python train.py --num_hidden_layers=8 --hidden_size=192 --num_attention_heads=2 --num_key_value_heads=2 --head_dim=96 --intermediate_size=384 --vocab_size=2048 --hidden_act="geglu" --norm="rmsnorm" --norm_place="pre" --norm_eps=1e-05 --positions="rope" --rope_theta=10000.0 --rope_fraction=1.0 --qk_norm=false --attn_scale=0.102 --bias="none" --tie_word_embeddings=true --parallel_block=false --init="uniform" --init_std_qkv=0.0445 --init_std_o=0.0 --init_std_up=0.0445 --init_std_down=0.0 --optimizer="soap_variant" --learning_rate=0.00598 --beta1=0.95 --beta2=0.99 --weight_decay=0.05 --lr_head=0.0069 --max_grad_norm=1.0 --warmup_steps=200 --schedule="wsd" --decay_fraction=1.0 --decay_shape="linear" --final_lr_fraction=0.02 --batch_tokens=65536 --max_seq_len=512 --doc_mask=true --train_tokens=243800000 --max_steps=3721 --dataset="wikipedia_en"
Each number is 128 + 32 x the weight over its row's rms, rounded and kept within 0 to 255. Layers, rows and columns count from 0. Numbers have three digits each. The size before them is the row's rms in percent of the matrix's.

# layer 4 MLP up, 384x192, rms 0.16, rows 210-258, columns 96-191
104:108113117130170132090128104060156225150113133145114147129146128095125120123141175162151169105132110103217131096188107132111238162083148175120095183111200123150103114144129090134143117092086104129105138131094127125094162079172090108166085125125177091073084130138098171189147109112059131099
100:139119086161094140152116173146095074139157110127047121107134141126102147145090109122121151099131127150115136205162092125122161154124086163091128093120100094123215126185086119119086164153151129118174101084139107107073113129136140159167142128091057125078110136116104083158143104123209102119
091:136188104199148129077124116159108150119111107140150144158096158153075135178152121120085141119129109132121169142096138078160120097074102142139129145147102120138113098104158125107145140080108119174170060235088071142104134148119198173118107091065186090165128144137096088140158100096129092089
107:134082118105104081136147187110129187070136156198139127106160073086123156108125167134137087084166091178134144104113103127096095144075108160108065197109170179154109141141140126093124122106095143178030163123115126130115144175126126150092172064151120132170141133095222127059105096133143108111
095:096150110099141050133104123134129129108075111124144072146112140183123127089156113116101109110143098121120133136105113062144120081103132140155102123134119160138170069186086118132130142132139191088135123093123129112136065144119109143127143099122156103100093075044105174150123086157132144112
096:071196084057139130135152173132175131156106115077122136077138138153091157134169112139146061093150193133151120125186151129132161113084147116080112128133170089165123150045148100159085153134145171080095109068176170171167174115114150116122139120134139101138113120125148067144095124120184206092
089:152172118087163098109099105165126125192084148159129181130117101161105099095094106099122082164074177141132089105132093100076099203154176126121171118132130140128132132160029108148102154108115115157124097155105179046106138143134137187129143088065151136146135126146133111221105149114027107156
109:154130195159133132143126155091126134177103096138140083171180132161086141058137114100111110088116129083098078165163130110129167148086132123137151140110120152114112139157098135100163155130176132121097109102232170146127126141134138185151095127120119109099110181122101137174168128116088137073
096:159132160085102142182161138068099158119136117138114154094074153106144097097072116095113072136116105115117161145111120183154048112136132121099107093147109161153113101079079154093125178126088121150183122169077138144123151169110138130100140185130149147123075129116183145143151106186117109149
094:065173170133123174141099184140097176130192071154122152180145079199134100131183119102174158133121099160110100137129133147147146140182116128139113151064111088106162113103136137177150130101124178103081126159105140101127087147113125169099144091130141167107167130081103075104119106124143148110
106:162135169087109132211099098077083133168141112116167123174134075106125127083136087102130207136104136113148115117131206152128131104165151120080121126106119154213032115134131162115174113153121214114150126174120185211080147165084128105145108098139167086129095129162156160054088133113134084115
101:060093117097150118090205085091084103161113148162126096157147152182162176171150101137124054181116196141096143135169207143133149153106145100140092142149141159087081137115132097157132148106173142107105168148106143181146164173138144126117101195062151086122127141087140139136094197143145075142
108:094120083153148125145104133051109106145083108134134104080118117153142066128105153211080111124113099156128137132154079130092094147089103126107131194112155142067153138155149135080156104086195174125118119125094065112145104095142133167158086119072205134120134129183166090205122103079140120153
099:147102114165151118137103131093148098123155123144179166135106135152185104112209143100159160081128151097060121124148101099152145170167107050164160101112139123153135136111140149212075086086075106078127088126128186128148117135081166128158120100140145131150160093157117208108130126098139144132
096:051129130114121083118109150177124119118156110114157168140162154139142127093122095151114140106111113058122192161155148120189057141133143142106091096096134161130118077078096108093124113175173111130167074166081092103115115151118161114095102223166086152107095162063128143065158142161119071151
096:168133111136112085168109153146162109161070114188097174161150139131103168127136100121130076132099097162122112194132187069156157132154105118132133091128198144132103153143152166081094116092169123070098156119114190171096113113158145108119147173136155088119166126106155084143117148160163169095
093:133155175113173112090110096088124099100141149104085100074101110180170116123118078062109212068167145160134190159102197108105099190091164128151128101115114156147146122171135144154171160129139188132116075106128128158117089151110090140132105148166099157141136084126155173118120052162090132125
100:128124088157078092139126125104118122115109110185109092106107137092123172140227135108149102101129204093107132166170102130139122129255116090155093106174082156107115133154159142119160142121112089098157134142140097145085165130135102121094131115139062183075095117117120129075128155111089087073
100:107126188139108163153105081160078135151127135182120067140092095162139136132121116162089189098151191146132149109094102066108172137140172119122101151100105108160157129121159132114078145128094108174131165166110145149135141129183111122144125153151075106153090200032138171102133120135159129119
088:125080134085114184162144119165174124136108102141176116222157148127127155109127084164098177136109106120159134193093129197145102165137133134107074157099129087124098201153100133097117093099098141068158077139121125146121078141139093058132176167093110207071152112138157166149140120148162113138
100:106127140113123153141157109183131091132133080151194115135036165158107173170133162141166111131154106088086147161064122128100070145060136135124132158153153127126172170090136151118122119124138113130160138105127124142138141123126196089113098151125087122070150144168143149155061151169174142160
099:074127110172168120124108123200175114104127101119084133185117213123131092085134117108152111138134083098148157103128153108120182117110129206148183102099128143132098165111128109125080145082139111182140118113113108152132140124099135167155084175145157197124102131073159096096109151085148149142
102:121191101092119148216133111136149146081156092173177111088149128146133141150096105174050122145100091110143114070103150181134096128110139153151171131161120148104132138103100112085072110123100107077095157139128111142120099117120141155133149141145154118139138135131158138099079137207090165119
101:168108194118093148169126146165117052165127168121134084110131107088136176129100182111171138184132125166172123087109165113098127168092195147098129117112034099097104177134161154150137097133137127034122093129123119070158064096138121106143098114130110145115104077109100126163168183096120117096
097:152149148171155153101140193157140158102131129162104120112150114134111082166060151125125169098123136123075105095219080120134183171141130103147176141119134133119137166162075171167109103154102127166179130132101152117158166173179156147102198189132131148158122127157095104111140090129145141134
096:133167114136123115136170156168099140119093093163142121132141151146122124155145124081049157079076070112132112147163133187135201124121066132085156116132118140164105078146135133086147188175130115150166122122111154151107113077119086125115114120098115131135124158093120147089088124120100161123
100:112148141145101127132081124155110138182137126111049081135110116133077082129106111140094109083136134144111119108069092138075132161120161094182198091120089079095171166092162181194154148179113099113112120126165067141143107192114112072102109111125071110089135155102123121107123116154110112170
103:141098107092104133113152139114215110077133156130202125127077204146105150154142124094112113124117128123083117139103115147097135111122226146125110164063092156214159175183154129068043125142164121121120184137156099082128141128116140167104134137166127112175164155154092166141040152138070162135
091:095168104104112157162129147111106111163119120124143080104163107157136138125132168144162157157112078182144076179154081117190155068159150074160097142127132126143134157087221067080136136169115165158126168095110143160156134149152059130092077099121126142167087173133109155106149123145167121048
108:088121069154136145130143176163133125172160117179135150134116103105161161164117144069094130083164131131126153094146145134138132154098122078151136093132130120160168094145126144167118133104088216087159134100138123179098130124147143164083158084114073163114115164098070138098140144131151108127
095:186163134150127166148195077139107127140155145122057137171109141133126088173129129194137136102130063155140116111117114093154078067150165087139082134094100136120107071085143133187132115143067163168094072101151112138154112055201177132060122105120095145122146145145124121169177080104137124137
090:139133129063125078148109108124127135125147159145094096122158115147142164116087149094115093131089075116114096089175123118086157119147134132140094141113137092104172140086125177117082142105139107175136160130104117130095080088190093112149148191075099090143104086144181141098137114147147187112
099:088145065145067106115125108123139142164165124128079159152164103159170152124111117152100116156119193122063099139135104131079078208155056121049099127081086102130168169159112153068110105109108157161152190147115105087110106132142159135099085100138045140063112169151076108145133085153120139138
098:130071172078122117083103150051091075138095136170161153134117137146157163161179140130133099103139058135171108119121164098118125101194157104096165102162107133093145145147103131135085160119188156125136101193145209143135119154086151130102182137078117115109144140153124098165093092093138173128
092:152139116109117048092173139168105097131175092104152181175081094127082168134073089137141138142136107138143177186168090139128125184136157135107065094116109084129130117113138121190131209175185143114104101167061146139090146151111147144110098100118099145121072154127161143131085055163154172093
097:120138189125161160088171135132151078125129097075095120120151220179107115180112117163141145155131154095168090120067145127138152096129091161084075097132122127175150034102112149141068129128105073199151148077143118129129097086160133088121132144147151125153083138141130122088173196137131129125
108:086071132124152161078158112221114136136186132133132118104178146180195141056120145108122054131101130099132134059124146078161133131175147140137038172122147104092100141086071173126148158101157107072171142137082116124124075108141095099138069140150140180057108135107109122148120147082084166091
105:104153179149110082168159123129103134161157136218167102096145145130151140146144104141076112089167133118050055107115101152155109117113038100101132181106089151139139052135160147141128119122039155150136118124166160123092144134120140126139136143098098087167078105105157092140149115127113126151
091:134127119149181150077209147103054117109115089099198113091105150114174121166138121129162111115192050158127103133122163110142137135102152147124167158193136119119147123099134132164071171114152120156122157070110103138106192132083088144139055079117084144095149145176171138116188104095116120182
098:145116136102184121123177172134184090110091102113204150112162158130085042139180131160147092121150125092165160136150171055121072129155128152101164106095120167121183090109172131079132124131182131090132116165100112127147123128141098109115169057142130192105125131094110135151157145115139075140
099:152163041135121135173121137216132022114165084124140155163116132121085158091100156146109128099097093133056126132083125107196152154165075144173116132100115161164174089103131127163079116115070125124137168144110102208131163076093162148093079135140104099123133111159149132149157157136114155139
108:084114111155114146153135134187097085163132166117087114113129133146139118148124103117131181166137159143147091191092103113118137141118041118111043195072136093127173126140112130147071112133134096150129116087100129055108108107147146152087085084115129087191110120182117195132136141199109107095
099:174130155061134140136167129061097123158194149158105078056126150160166115141157105129131091114041109076100141146092108070108071134110149126121137098150158121137116126138162110117107170140131105152150164094082111132084085114140114190114122140177196120171160125096122121105108081170134166072
106:102157151105097113139161149112166139137145209116166108132132139146169126168166080091157174114127125062126123112128148136158187120135149173147107110117127090125060138131074206120070160121092144143107115142130167052110098078088127154162135122089088134179125176122178123109122099102161064112
115:159141135186181093135130119140145130096081171126166092143159064207111128163126101085113114136190158097149144187052193088149137150121146090087137150118093128093210164160106096206152151090111169131112111142079147166175151053090137093121127116111116072145132116120199147117196187135141158116
098:164176116120109099057152067096158098091180168178148103107149195100193137145109119172104154125166086161065120083127103146123184109122167103098109118129160136091116111112153114157134090118129137107131127132128101171093173190090183113082119117126200128135103122126130152143166116110112158131
101:056170167081163107123145144166081159088117107111067112119136129161107158149122124144069118115118117147136114131148119138118155125145194126104136149092120124151092131125176120126108176115167111082117155133178183116069102169120101049174062193114101121165112150136098149092100126157180093162
108:128146126149123144180123112159098114182123099102103127255109154152179084059118105109120152098096093118125153211115106109093060097182162112165144132115108144154121153149164113072140128160175112124170128157154108092118155132054136127186126163140159111132139110117120151127155135128136139126
103:121153175098172161109080115156077121104068172097124110172069130086173139105128145109142167157105098140097118185159050183135147133169120072102116146091119148120115105113146154165136072141092135145108126161175146091201142144133176110136088134132089104142129144172080149133091190123141130100
# layer 4 MLP down (transposed), 384x192, rms 0.146, rows 210-257, columns 96-191
099:088112113161166150127116151119151130196061175124124170147098150150055154097137152136097159130126130103127071133168139157119121137160129132076159166147173154138129102089086119062120176133159145131086154179200107151149103164167087137103112105131142149115150113043067149117111209109145112147
093:083177125171194127165174171078100162115146119174141117117190153130164094154163088057134132112113167127133109103119176171162153142107095109172170167100109177115099138166054155161177118165104117127136193132127148071109083114147179108167073124148163105124159145107131124121175135104117131139
101:094115177102147092140137122075109062122090109085171159126141103173140093118170127163116109059158076116135078125107154135123108108135099129111130119181145104119170131107153115168062109108178089141023123133133178138147127148142113130150179082125090129096102116148168125122114125145113158140
113:119097124075124111083131197104112153136164131134154174058089111081127188141166130135118106099134149132098188154132129170135139102115140111099107089100125136106131094110160128148060140117139121124187084138137172122125121170099082097127080137109137077151125095126144125107123096121234065152
099:192184139150116138070111080173134103134174087125084186147128191121156122101076162163148083136116137116089154162153154061121137197109173144148085100118083102156129134145151118238197092141138131195150088097140096128103136094147148088106098150115144135108117146149142094125164146122108104165
093:175142165156098162087113110158132091115168111153083112150136110084171055119116174139133118085069062134079140180093133157134087152138149162097183131119110160104132067186116134125120059103090106125169122120031159132112130104166093123119120125110150162169166152107102123115126166127105079091
095:132089141115155131122180145113113138056184121145075169125120148137093118115157094067107142064129090159157147134121087100137105180119096124178129081077114129133124127148150114136169113126110137143055130097100111098154197068155127152184084171106131152140188151090111132118103019125169089094
104:114094181126111198081099149132172152131121095097149111195145170139168108160145118144128106092172159127126105091143136147137139087106161119095114120136137127116113132148177078131116115122122141132103108144212148175089115165140126093151109138087168161067159147105148100120088112096075146076
094:130100154085160065099164120136104094106149086123146094095211104110144134121158095147103170068169192151128055133145121116152156128112085176150090146101109147133143116120104142063098130143151126093019093211182118159086158127127124089126152127138123127083153107162133112131173167068154145132
080:102120126127137132167136142085138116112087167140163116144141108085071109123175128160071131000096119125090202133139098133091187135135148138113160138157091112094127137089143101144126116177153137153166107122087190183206165151125161103138101137173129135053129097106113106126094166161078125121
103:120132126118118078097151134104152159132180116182102162106139032150057135107144174161104099167104118067173134160131101070180111126123087130108133100114130085116185115162121109137104180085087130139128122140151126110129175123127141120133096127138127107138141117116091109092151144163087158171
101:153087142129099168232118062119158143117098160128120134129143149052139148151123126092156145137164106158146134141161147158076166162132179163134175164103109129152097095120138130038142125091081109146111134060081135129183189155147172149114159157092127178168129163111150127143130138100098131123
107:143060169105154150150065216090159157135110146158116168150120143125158075173100154154126143115184118096064139081168108130115130144119102132123144089105159117088099112145129112119197114156116161136100119113116158158105142111139131211150136152106176104151138075179118111065162115108100132132
100:099088145152116112194176115112086094129093135159105112085104149174159150172066112151078118076086123136197148107090145115079111096102126144114094120101135048135139113153049121147059112049084069139130091139166153108117148131117090168118114143119114101178168092094126128106150091117157126140
095:168108120174141129123130083100086104137122113097142130098065134103122131128158173156109178091122146163121125118114079118086094110100151094177148130107117137147112159169106177073081075082079149127175169070064080077124201124183104139135131175141110132132137145145118097112116105108110101104
101:102127150092188152125121123151122125069115212106121142112228126132114146130144122112155136150119143167165145105129137182085130105126086156116177134106113095131160116118103135148171094106080092056136117112099103170117191175175154129137129126124145089157137138127151114123074204124068167123
089:206103132118161091129161116081157124137174143061135087113127091091186125111135160075120107069177131109099122125096091139069135094095059136080101151121109115146119117115155153138131081089121139077128085123124130141159165087110150100139200088199108121160150139130094090178110124143149131131
105:115126118158131060136151165135173114095082087170176141125069152135093123157108163154168184101083120116123114128089193157119110112143115125133116104074181126237106109134111149147149142146045160078130091088073086112094143071051146140143142094190166073132154102148147127092178111129096134106
098:125147145153157141072155165057132111147079216136187103111132208027122155123181115093169170138119152106112073115166118149131107124095146123106117108161215117091108157159083145144155141137139160149138048083083144129110126115115115176103143126127092110155148164102144105149130124146079070140
090:113111113081153110055095127147090083119173132170106122144081089129119079099199191114075214106133143130086105121149106103142099153103118111144152094126157118153135082171135204110152188157106103156166138139129123149160149050079111167110138073108158108172109145117153120100101138122102105141
100:119107108060103173094151093131149067151145156129120096099157173133140130146154138122123175087122075158144097112096139072179118105169132070109077168100072175216092127124106104102095117114069146131105145108091073149155128133133157074124121113103096142095110167160110109200103214191146146108
098:120137165123067168151138174049124114165138127144123071139189140121168122123087127143135111143146128130139079101125124143127086117107212119165160141145125109116125161158152138154112185203133180128076156100140172116096114171127107145198073095114137087147095133134128133131170109197127166151
100:126110156152135047106126108117177115068076115166122170114128147145145107103099110127132119179075142150149163118125098115161175176122121136132126144129097126153101149117066063156152109172177126139117150042133066101102138172100075125096158166196188101112134159151113130170169130109147200142
103:143084042136108108075168066107147155122096157157103124127127138190123108126150160086097140099154077181070164173156120078121173119151162147171152133088136168130149087156121122193168050103151099103163138180124118191141179178113089115095101124085118051179097119077115121190177173174107148124
099:105127096155108161154123169135148139120156168144151114146043097212094102095192146099082111144095156118111185156107143182108101137133123094086107212078088137101143130115161173210120190157105131159171096089162140107175167101146152154161134103150092111133168114122061132144084162151126189114
094:109094077118103084164128074146096136151116133105146109141071074129130118126116128105159166129158120167108138127129166151171094102147115105174115110049148155125149152117145114117089090093153165143139169109136098110154184153053059127116071165126153131058146106181134139113122160120161096169
104:078169078094149122169147096098153160161128152140093074111149083131116123155134101198171078167120102101123174159107118151133128080102119152135097132177117090155130145118108126059049089122122125096129129137086142139165053107164124108098200150095122118143060090157078119121136103158159150148
100:105159211157114173046083154188135133126121063133115094158106124097161113117150129114169127166122126101101078134139123143101142152081143177144091142062099125114120127159151178160172121165098078137139100170115068130176102067144067102108122062146144127130159130085122068146111141147102150145
103:178104089143092110118124114085140210078154147088121112133105134169139073105132155113155134196116167105120118191155127165124126089083112164109160143083131129153117062096150120078170117168145134134162077127137185100109139061145147082162167153155168139105171128123096183166093133119167105174
105:079178154133146159148105167132076138063132134127082151191151100164134125114136140141166158098171150115141179135120085124105105144093185079076160122104101116144127169151126184137115137159179148138117075121150142120128103138130143058084063102166066148193182165129170130080158104078137126113
097:124186124099161116149160202166182113170112134113127080071183130104123165096151062141132125178113105114114085128143147148124152096082109188103126125190114096108111086191164097113172145128141194129125094125131155118156127092106068121205166162126129081136146183132113157081118124107131073125
097:091127121103126167115113116131144067135133122122148088106147141071086083159095172123156170121146139195109157100139094108109136117128103071104109139144083103123168155125103085070112179124188136103087096119105178137120136087151122176108058214134112143055104146100117208127137118136140079138
097:065139122146082099133153078111190127070135166114120176123117186136121129180169112189085145104126177149118091086131157150110149066137139115125125074177141101126154167159189109113068098121131085101159120104092126112140140108129111115147148150190060098116116149119138175085096112083131078127
098:127134146186140141127077090169095125095159114110125127126162133113113107131129093107132120154173115129159122085077104147148168117218116146215147167093123158111176076117157135177123136115160134127101176123131118099165083179155165072106077121171186158115160125129150100120106125113110120152
092:160149098128146081215112141153140154121157181141095099180125159137122137089145121126186104127151113161104088100137142131166136077128092133161136127166090168078142139046148157071125101131112123080174181112097129142120112119177150102189106134084166183142112149118113107124066139110169144142
097:105185108182084108107120152084157106089135106166091116147176102123152084092141139117180135162146085163049154134098128146172100089121113083139105181161136110092158110133138103168122156114119129128098100132121149147132114163114110178133059145097137071116151176144111150163108119135096125129
086:124114109113129102076074157195079124179128142154163165136149197137148143180179157142101180114106131138111150130167117112144128112133123120149137193132138155162131198149116141134119170138131137108179068138144164130125083114248135142099155125153122125117115075123123120122161160129050130125
094:122187146147101105127118108147169155138132081144154072162137202180086203104124159111149146107123127143145085129098145123195132140054230078080097126114112113139085108128084094110104072146127098104146114183115105158170119127144137146161103137149152119075133164123162184163138153104138137183
090:116121144118139155178159134071139178126086153063093073136145146141115236105088112157157146191076123106167093127048082112114131116169118135135097172114105076139116138157099137090148104163087132178126135114119134149069129146096145104153087122140153136096110113125146129096149145200093192112
105:189101099062065126104145141119153138135166142098118145108096123153102115131080085135109143115091144120144097179077086115125108143136146130145115110075131118182114122105136140119133184141144125106148114141128148116062144125115108042090086137160111105116098151107101144142131098163169171063
098:139136115072102134176175085120100093163106192070166121136112176166097103156179116156165155094140075145174129173104101153089086125125123130114137132150122132105096163084131133122138145103173182083163147149222156168121131181141135128158097201106128069124110106197128138132144145117143134072
104:119105058106229181094123132125179103114123192152143109147113102120123141090125112165074104094093135167105148104124114182162163082126180124126145106142124118137111213170143169118176086138100098134134176061137089086107124109123096131147125093127214123154112100189120150112146156145124094107
102:113182149155112149189122149078167144124154133114105171116137153134127075151082148150153045076156111066091173086140156151075096162129168173144110128155178103115143127074127152101130103109156096162140176135150158172048128162186145176095151169160115131091133120130121130085165124128103106127
106:108145172095120130124147104098105112120100145060162168118140131079149085115109120077182190117093052120146114142126127146149087130123145140092158079193120073125119145111146152141214099105076160121103087120128078140137083141058126137108098126062176130175146154194141115102130135122102131130
113:154116099180121153114179104152152134085186125167135099122085109089100160169155147116122136080111131158147173112129103209155125159093109096135151136194106076126100162140099109118134138121183200137165123159194106086140154132064125128146142153116100137099109134120082079143115120108185096153
098:147168115106135119134149124136191142151131097135089174160129174125156176107170082117133060105137112113142141180157108180221110147107154125092136162156143154134158131143151162105108101106102069108133148152121085145150177122139072146087153158130146105191116174096171120152129140153152134162
105:099106156120100146105125122146130109134176109138146187121168215080139161095150138078150083109095137168135154037133126165124147096116121142070143144160114080145125149114113112113142159156158102134190118103170116095131125096168176122093126128145119140067100155181111093141067133074139134185
105:164103109140116098137081165139150114130095162109111097152133154175095116089173167147117120153173093084178090126130161078122107098095118142061086102153107213165122076100110156162123098137154136161145118151144085221171058098076114132078118146106136126161187160109168193154140147110130123083
# layer 4 MLP gate, 384x192, rms 0.162, rows 211-258, columns 96-191
093:140169108085143155143165092175144108120127157157125096163143133143141157129134159079121152072087114144224115163122065156148085130142081162155128121089114135142122121024169158123090152137137180122153120118117064098112084109106118133121130143106166180133134157096132115129102171145095139098
087:077153100095140139136117169069143153190158105169153142115122160148190129153187104130162185089129111125141174110134087130087127122156103126132126115152151116138112151104098100119070125092090102219163080153104139165146081144182117151117153118108159124142126172095094142140134119148090065086
111:140123081155096150079110150134080091125121104126189128132153192101139130114108110157109102153071118117098150110183110136174153072083138145121201105144173145104161139150133149119184073117150098080178083102148147100183092145132112162099109148159099125112140114145066073126168124090060118079
099:155177156125111187123123145113079184131107172161125035113126165125141096146150170093112160095149053075191148114137158080057068094132128145147168109122168093165170112055067119147146160160177101095161094147143159131131108146177136124133140074151146079092092114080147154109109142122088172091
077:117119159118119073126075132121094110132135144096155171150111215153126154180157152110160180170084114056159146110092109079140155149227148142175124087126130138116122140176143169111093115100128100115118112159183126132067130114100136155169107093120135118075126149151106161193150108136145123133
090:116119139132186183134126080177102188119108100115219138094146106060083088143163154176082154152082122142167134101083074068121126151088176096088100131146190156099116171092067079143152091175126086180126131172113173129146160048120159133145150125148148165127119221163139128187131130190133126123
107:104080097130109077161152181113124138083124139096089126098105125108137131117094151110119072137155101119160183145144133099059125111135095107191155121152119113191071099072099169125141142096112132098162120144126118134056075096115141100115104149103092084130061142066116153143135059169126125154
085:200085204134081089136098170140128124064116073141140074109148153083164124071124127116114154133124157167136101173155098103125130128155120125137103142110106136101107118103121113084196157114089115169134075103154123136120109138110183121147129126063056091129094132105155154091181192170105099144
101:107145147106150134095142140099066119057114131126140100104109177122147167138141131078086127135179132162147082149141117096139082061177100110127097134152137106187168157158192146122141082120126130204141170144140143055078092144164198102118136111177090118196175143171138140107174159104154056133
097:080128105092149150097079125086134080145154136136169119185171114141151109078128075139157170109124127158171131079113103135123120159159115079141149106104159129055107120150108096116168133090103163117176115103117113148200125196134102139087144134108156131185146030112090155106173134180152091169
101:145071104139127104147128031139131117168076115076075174165087142112146142075147109119126090139145096103158124153154125204184085142155182131135158122116131057117123158135170113156136169132123128127093126150071139131134149134144135112142101156059114136132174144138155150077053094113114110149
105:111131127153142155123114117129206190087119147106105058131126146117142102090138174052115125158091138164147124168100135147101127120157125062126067148134081054140158178125114067119164093151139168139164119124098144159118087079146107202075068069107128077127109178123084183145180135115105126136
101:176130111138135120070130183120069107117119185116091094184100096115076151135084194143111116111193150181124121146133121139106106120124144126108096084128145158133178112125080179080120163157105053160133064136129163144128092123154134158168105247165149141171117166113162074078157151088163162164
102:123110113161128155141127135116133146125161105154041107145136113121114152167152122179124105096122108129198131149104142121155166148154118137134182127107094138111119117114093186159153167151117106154138102132129159139126136186159149212143094140078099130150173167109168099099169080180171152117
098:139105202113123143133147120114102143100117136175141027162067129154112125086168102079136096130131141155147077106117142160084101121176127117099124164009149131101135159142145129127152179150128109140117107161130178080163147132142051161105176122172149100152104146116146148144181111109116099158
088:153114120124105143149157166141091183106159100129114118088183163137092108131107130128128116146104112117157078131155065138118123132160090106107148145158102136140125101114144109039124196141103121189119085147152079150095156112092144144158150152125189120142167161183153121087101149146174109106
096:124068100090112135138073150145144165108124162097156129122114102146178161176126152100176114122174178102145118115108161101117156072121136113122106113201100102102232131108068097146064126137096133127131113139113132093081076125157114133110121109130172159144146156105148122118084153142127120082
098:127165094152085112120060087122177194107143132101143131131136121194124179150092183156101080120160187171164141143135109125144202189169098097164164146161149084123147146152137079133188107109120075145102204144164105088155095100162117163173129111184114085121151128094164177105130077109145118146
092:111185129122075171099129131062132142135134147148067124146160134097121089174099105129133154063114145215181109120138196096176107110132091138096121125177138098101169079135124076129154095156167102142110094161150152138128214180135086191130092135133115092148071191157076145125105088120113166114
098:172103116196109169106105136152123079098095129139116101114118121110162166150029136110077107068089089118137182108136148130150149143121127132153125087173108079147149098098087087099066131116151135115127129166147133134106167135100091140189132123128159145156196132147126145096106133092129133087
091:167109167186140132116162113126134069119111141085104134157107151053171160085139155114073142180190113135166147106135110114111097086129136126106158113133165119114106089106154142106198150089120175134161113189107089201141117170140198077076137141139158127107173125089129163122109109113109076098
106:125080090140148108155148140094164157100190130129155149107139154066138112132184121144116115088127155113162121094130134116105142129103152082092129130097117101106056119100109132107152113132081148100135172082054086125111148143104112174134112155144130138136151139151158150084124153161112134083
093:083165155150108099084129145093126069141077135087138121106121101115143138123051149120123183138196131129120132088170179135123099101084136141079145195115161083178161146120129145192103122134109160068214147137068059110093156157132080091074136111105111085158122128097073069155124121098116157106
096:155125135146147115181141149108114106167120130112073174155112088169160122107096111175166098126121108110085106103040112137086098128108170157027089142074088100064138111149172145130130134111063054187132093138097167130108095100103133144126142135081086079127089104062172114154176147128147146132
102:136130112117154148123106115108128091130136105087172091145088142108113198117136136119095122190149114102072132096142099129098117059135135142120152183162167075136131148137130092083115166107192128117106104118150106112112206066146137101150104138144069104150141073106111132174069165105121122166
102:133136087144118181092143152169143086147100149093126183125142113125175138135119097122173147133109108126097153066080072141202069090133201189013082124092039121103108131118141173090117086157117125130156197075175128160144141115118127133112098138148146122103109082126116133096129129121118103104
103:096146117079156164121108120088121124124080162150107099147157094092125119124145205064095118120124130148196106100149139131155134137154106114130139088131125160132084102067181101068090168119114118038103137108108161133105140133136122079145187106127167152107088153185153110076201174185101130193
098:070108119175127124146104142083081116115105063092136182135141179137115136163137108086149171151154102129063184133142116148102106149134116111123152107073092101125112071130154062180126157195150079119148128108086150023113188081107188120098174142159147130116095179121099164148062100106141119100
104:134141098182186116133117156081117119139112161103088089122124057140112139129114080129176117118142085112103105097114158190116113151090123110145153137162123107165142080124118126136114139126135114112137083090109198184187088074141092130130124091154112085216100130113107104140115150132181144133
098:130142152152161108076127086102131128090117128130061114107143103123134097128116197094091143166146168156154120106157104115118113079173166104113128044111177100161097142138124084163153081087096182180124147096100130123140166129158166097155162088069106104092146148146077138157101133100091142105
086:145068111169141122149205134154106152103127097104160166176118167123095131154175172117183087099145142071112100139177144133108134139105144124124097087128158145122094083138078119098111152116069120145143138114108186155132151092114111166195130094113182085098168095160152131063138110102138132129
100:185180146167132109119091178171092094200183081115143144129181149141128141149132153114143127055116143196134150131091125096147139142137114054073122097077115130156129119129158142121139158087113173150133054128107131069116126166118174086113166149077133120060157166068063067172163088117121132152
101:146179127131137168106166138164135157082076082078119121125117147200100097166126121119168196106089135114180166132093152087117184176159125161150175128128091138051122111144088166156149172153089143167099123098137172123141105185121117134139120126131132124195160157105025145105129101085139152105
090:138138126142147080151094168177172149114130127113142132175148120149118132071108110104147141197147116109145184101166138140142138091122103118104104055127106100119113135129116131108179133178111121132133105147150080100068100134139078067188123161095132136126081184132133076141120123138148137127
087:128074105171115200153134131162139169115162104094165167118153111099114120104160174141081078082089091129171160133131173150088174119115134143126128091141137120062114130115144053097133126128104122117157123162150097100096074114138140112148130051109099148112152115073109109146104136111084090030
106:092137132171121174205218053115161142176164104071136147119157119162095159069149162153096122161114151125143119138108153116173157136146142130120150110153107137087170132134102074129132164139107110159129173083106147227169128145094109138066055168107128089078180132071152091128144084166165147102
098:127117107130118159091111161124143161157090151130112147109169144153139121126110127169126141158131156115213127122097115165112129191146138121092151111087119107132113159167103114134154073096107075134113094094109156128123074151137054147121158095054107051170113127104159127141158086171142094130
097:105145088091133111118087111104087158143087112150121097188106109145086119168138123117132145145107144160109094106064071170120144172153164162066152103138146111144099107127122128138136083166131171157138143114149157087067090151130171144114111056158121136098186106104145142160112109110135066215
100:142072129119153123093115083137107164154160202108146116129097110101116147105156123119165092175099155072133163194158086171098138165128166054177111156178128149145148076170107117120116100080112166163122115117142149164127130144155163154146156125126145166133136161134097117119121184165165055080
101:062146139114094114082078188127140131233208164111138118096154126142146144108173091121142112141138101078119151131129146091128111155131132127141120080128118144173177094136076103085121137137110211119141132069078168173123160092112131140093130109169120116194133084147143116116096158101123119121
100:097072114112077151096101166135137112165157117140172085123167098108113173114101109122174141073090092067138158123120155146119213083158079165148091090120163137137141085118124140101079131132133079107141138088127153095104112087107122127093120136108136106125101137141118171140086073108165066071
103:196114075195131129069143146100126072143102165076136154095115160161172100148129096137115115125102130131141157072124149146146105137128187166153198115154124133121131156140057147232127069134158126079152099088170128190100121099184136179126144147111127109132081131081082094187148129161066082095
106:102123163152150129136114077137130080122152059135190097159172097157132135084177133171145109179153135140150144133127140135155118139133105118094175209136156104122072128108134134159135127172156122068128141111204113195075182093120099094110115127109098109122116181163144096138151065164157124134
107:164121113127117120139160159229102109165179174139137137119165135106122159130098113143107156169180068134150051140147156107134161130146082104124130157130147154145140169173141113153107112168158173157134094142095135162093185091135130129117098054125148136098149176094097094047131106150159140132
097:129136153102069121104125169082124191135065194136110134127127132131122110136130114085134149133156135106120114141208131110136119093128153107132090115103160110113095131174094152148142151131151079157171083113136125144051121141075150097159174126156082085075158155113127136120072121107150177122
097:175145133134202167080158133126165081106151087119149080117105153149119122166129115080110152111168125139143072199134147142105145113104122178138122088113150108102135147176178098163212141145120119094169132135095099169164206179155132145178135155080164117127154108156133135154128089108113092144
099:127171075143160140065109189112172113169139196081186141096177177102078085134175138155106064135127163133142170110158151086105140140104152064093133130168115118123103069113109080141104142131097093091163145150106109132169129148146179101154111065050179119071151107174139144114158084155082062125
104:164146138142129104143180129114160137111093143136132167141113139185127123115095161103134119114103143106174112123072114129161119086124165155081109093165099127074188098122190118109160115113112126121166100054132188143154145156120112145093143096122136110169116046129141092120091081094121151135